{"d_model": 576, "head_dim": 96, "vocab_size": 22195, "norm_eps": 1e-05, "qk_norm": true, "attn_scale": 0.102, "optimizer": "cautious_adamw", "beta1": 0.95, "lr_head": 0.00583, "train_tokens": 615600000}
Each number is 128 + 32 x the weight over its row's rms, rounded and kept within 0 to 255. Layers, rows and columns count from 0. Numbers have three digits each. The size before them is the row's rms in percent of the matrix's.

# layer 6 attention query, 576x576, rms 0.0195, rows 440-446,536-541, columns 0-143
083:178105120110100089159120110195171183144095055151123143100110167144140119100156148079117110125114114185145145107168152138073114099109165109180110160157156094164109170144096128160162081157161106084110096101101130127110128129144099127174104059159116167139122171101091124099122086109179164105105086173151088175118116110114082064123089081097102112082094152060162120205174096126137117133174097093084195133126143119182107139096145156076163
096:122122142142061092108176112146133107152124130113117134115147139145115123144122199102108156149159107169095111097155143150103088117099113094109169136133183072076118130112076107100132086099121129124128171193134138171103150106179083111157070100154110116142160124112160128114108173138092110136125085129100168131107069144121132153178133134095131142157139179161120027098127153072135152135164088158128121173135129148125092079116147095135090
083:078151079139146084126041125110127103126182140144142131134102134132132141099146097150121099119122098097115121144122096087152151115163164107091124104127097130150130185070104149115098104143129149162067154152123099153117105136143134126092171147146117108084171110194162134102136121091111100162119133102101119122118133128104187156145122100137120152119133101113104116097090153119152121105117125113125173146200135078117130128136161076149137
104:104122130124166110083158116116104134157135137217168147107194134087081154183108099149111140132119135104128144141094135166101154160092091149160118115183151151075100098157140157105174122116170117151166126100085153074108153111146196102115130195152141139146023106087085103113095169102135154114157127117160107115139096107110134134131126124189115141144133120140159142181131163141083075122151111135119128110081120127173092123085063086139093
084:132108192127127113131165143142119219114118087144168105167135121114116098136144126112119185128157175119126141139093156188134109159095197171118117102147137100114152124187088141128131091127165106092075163035145151111139133178122132177152182135093134098112138143092148131163132128132078205134108127078138119177138184103144118120117088094157142181046127122147126177187111090154138121122105124103111136114116164146171094155115041128168126
090:134176130148209144145139128124138031156195183165138165126166124080127199160049121164146164151136063144118113074141082090136108116075108122117195158143155188118083132186116151131109166079117125119197097228122140131137085107077117079188117159150110095117185136178101111145157114170138067104171128093175144102155102064075069162149137175122095125181154122179165091097124114145115114121131157158121167159093106117182134117130113146157122
090:076137092091098147126104160082106136095113057181135129092111145138064114127161099138147066127151124070158066134141121108127176101135186079162074122141089141124142160142109125115185107147100117175162113094121175160123135158114126162095138157156110185133095131123159123068198143087163151136165110192050126125141116078117140069112117114098124145131112088112186109152123154133128123108138091168087159124139146138078114162116170112122168
100:138110085124185147145077110131112146101127069048109109099146099107160088106150170084187169067112143119068079119150132118130070116126125088065079198124163160104057096160113170134189130105170121141116090101087177095106145137115142176154083146193091151145113122097143097112145134140172112136156140183130125161119164141125128112114136112114095092140100154093155111147161145151042131144143150106153118126128169150135125123138142141133192
107:111150096191163152102130096157120124078112134134172186179140126138132153166082128119155104147124107134172126116161133125061114125086177077138116089196114095149096140142094122073131130130150147090096159164138117174089127094190118144152134164096160086125188196128121103179161051160132102112146149105114144109105110128117113110087124112124164129122139133142091124126092093183167144085099129143106170073138161079130188112098159086150142
085:146109155207092091178163090113149128126119148095073118130075166146147087136121120141096106120106125118115158098134140100124227087146121114124127136085157122149137119166094112125137125071151160129087134157173138208168109093145110106134166081112104174177152095143194154131100099092104082142084138167150105137129122098124111118163146107105156128110145154113118139119102162139111142092159068109119141197144193180113204129177132162131103
099:122109134089127085138131112128106204093098154105150145060133126114169150135160164106104212102091179147046144162126110161142145133151170098165009073148185158111143080160067162115107119113169128150102117065059155111099165086071117130144074147178089099148099079187151140070097095139123103129103164096134126130059083104067151099097132056145158131111069130108153131156142134116094176142094119103126095135162109164157154083144222163076165
098:147111119089125131119089121104107127139154133123124099110131101096159172120119117079089161071112168144113115159125096129087100138110150141132114152123179126120108111119128156173132137118068090076156102133111130075104144174098097169162148177162058110122151060188137157110132158084168133108178109161088095163133145175112158181129164146138095128138098145148161096156179114097048148169109151122117092071146076146176062131178139165121152
096:159132102100114116194076113114131188089176117149138079159109098091101137163116144148099085145161107064070152090117098077216148154106058151118113147074158138136088123100073010145208132124108104108086074131156113184184118082085135175102107099182087168126075114160168122132114111077137150122145105123140090132155129107104152146132176106135131111158163174117151140109121133159199132128129101119112155161147143063152121121148105091162133
# layer 6 attention key, 288x576, rms 0.0185, rows 248-253, columns 0-143
102:146117180159146123073148097086142119039203132172175162120203125066058189177125124136142150048215125103131132117091128174111103058094156154101188107069172182102112107142107145141152183092118138142169134134176148116122132071160156064076157135155119090116110102112125165136184129165144118112133119140096152107115094067126132127150097212172212160057183086190121153117117123117149155151218147133119142143111094127190125092103133099139131
101:157111154157163112071141140083126080141119116191103182185138149133147126121097132130149141113164104112083146122147177125073152143092165105123172133104218149104123122125079103137091095138131115135178119118147119133071114150150196075088182122139109073096131052124051103125131098134121168135121125102116169099118090114128110109113111138105185128090176106165039126121097101128195143116188093182101149169130110134144147117114148088100098
094:162181099146092130138119156085156142077092119142161147152166146172121036157136074152133142218126091118068062099169186113126105125109178136103180150153140117064163172147100107098088089119132133081162152083168113121101079144094116138114153116115157131193102158070142132160136144100123108106072154176133180094131111122127100110124105074058058157105071138120111130087066105152181092146139059161122119146130144119116154121127100114137065
089:118150146052186132059095138117069135128106134101124158129126129137130092149173143091110086161132119203175092122068165146136092137154016140139120118105100087156160149077114137130186149139121143144145097102178138153122186177118124145102133189109120126119080136144046133152109139151157140205123054107123078093123127115121215098100156128149127139150144097102117173082118154085151109078091180145144126086105153134128103109126163083120221
088:133128160093124159130196148131098145158148139117096100160170049113104095147113223098198136153175205124137144138099123113151118120165116214167118162082067183174140092122130125135144099168181126173138076105052144140125150084097142133198129125129144152163096063127138148173146146128180152149168148095099082157142171131158137112126136167179109140163126140154193138111145176123126181129123120118187121115120067088086154099117149092103150
091:092130109149147104112094113127160141154146113067085132137105109075163097166143177158158146097170144147143158127095116135134132105175118069110087222123142128135152095133129112043147143131117085092101189115165134136102118098059154092179096165177123094145097071191186074089117100112155190109101088130132148092059067135127166103128117147121152170109124114094197159110102116095199121157134163125123158146088107136121073121149165107195142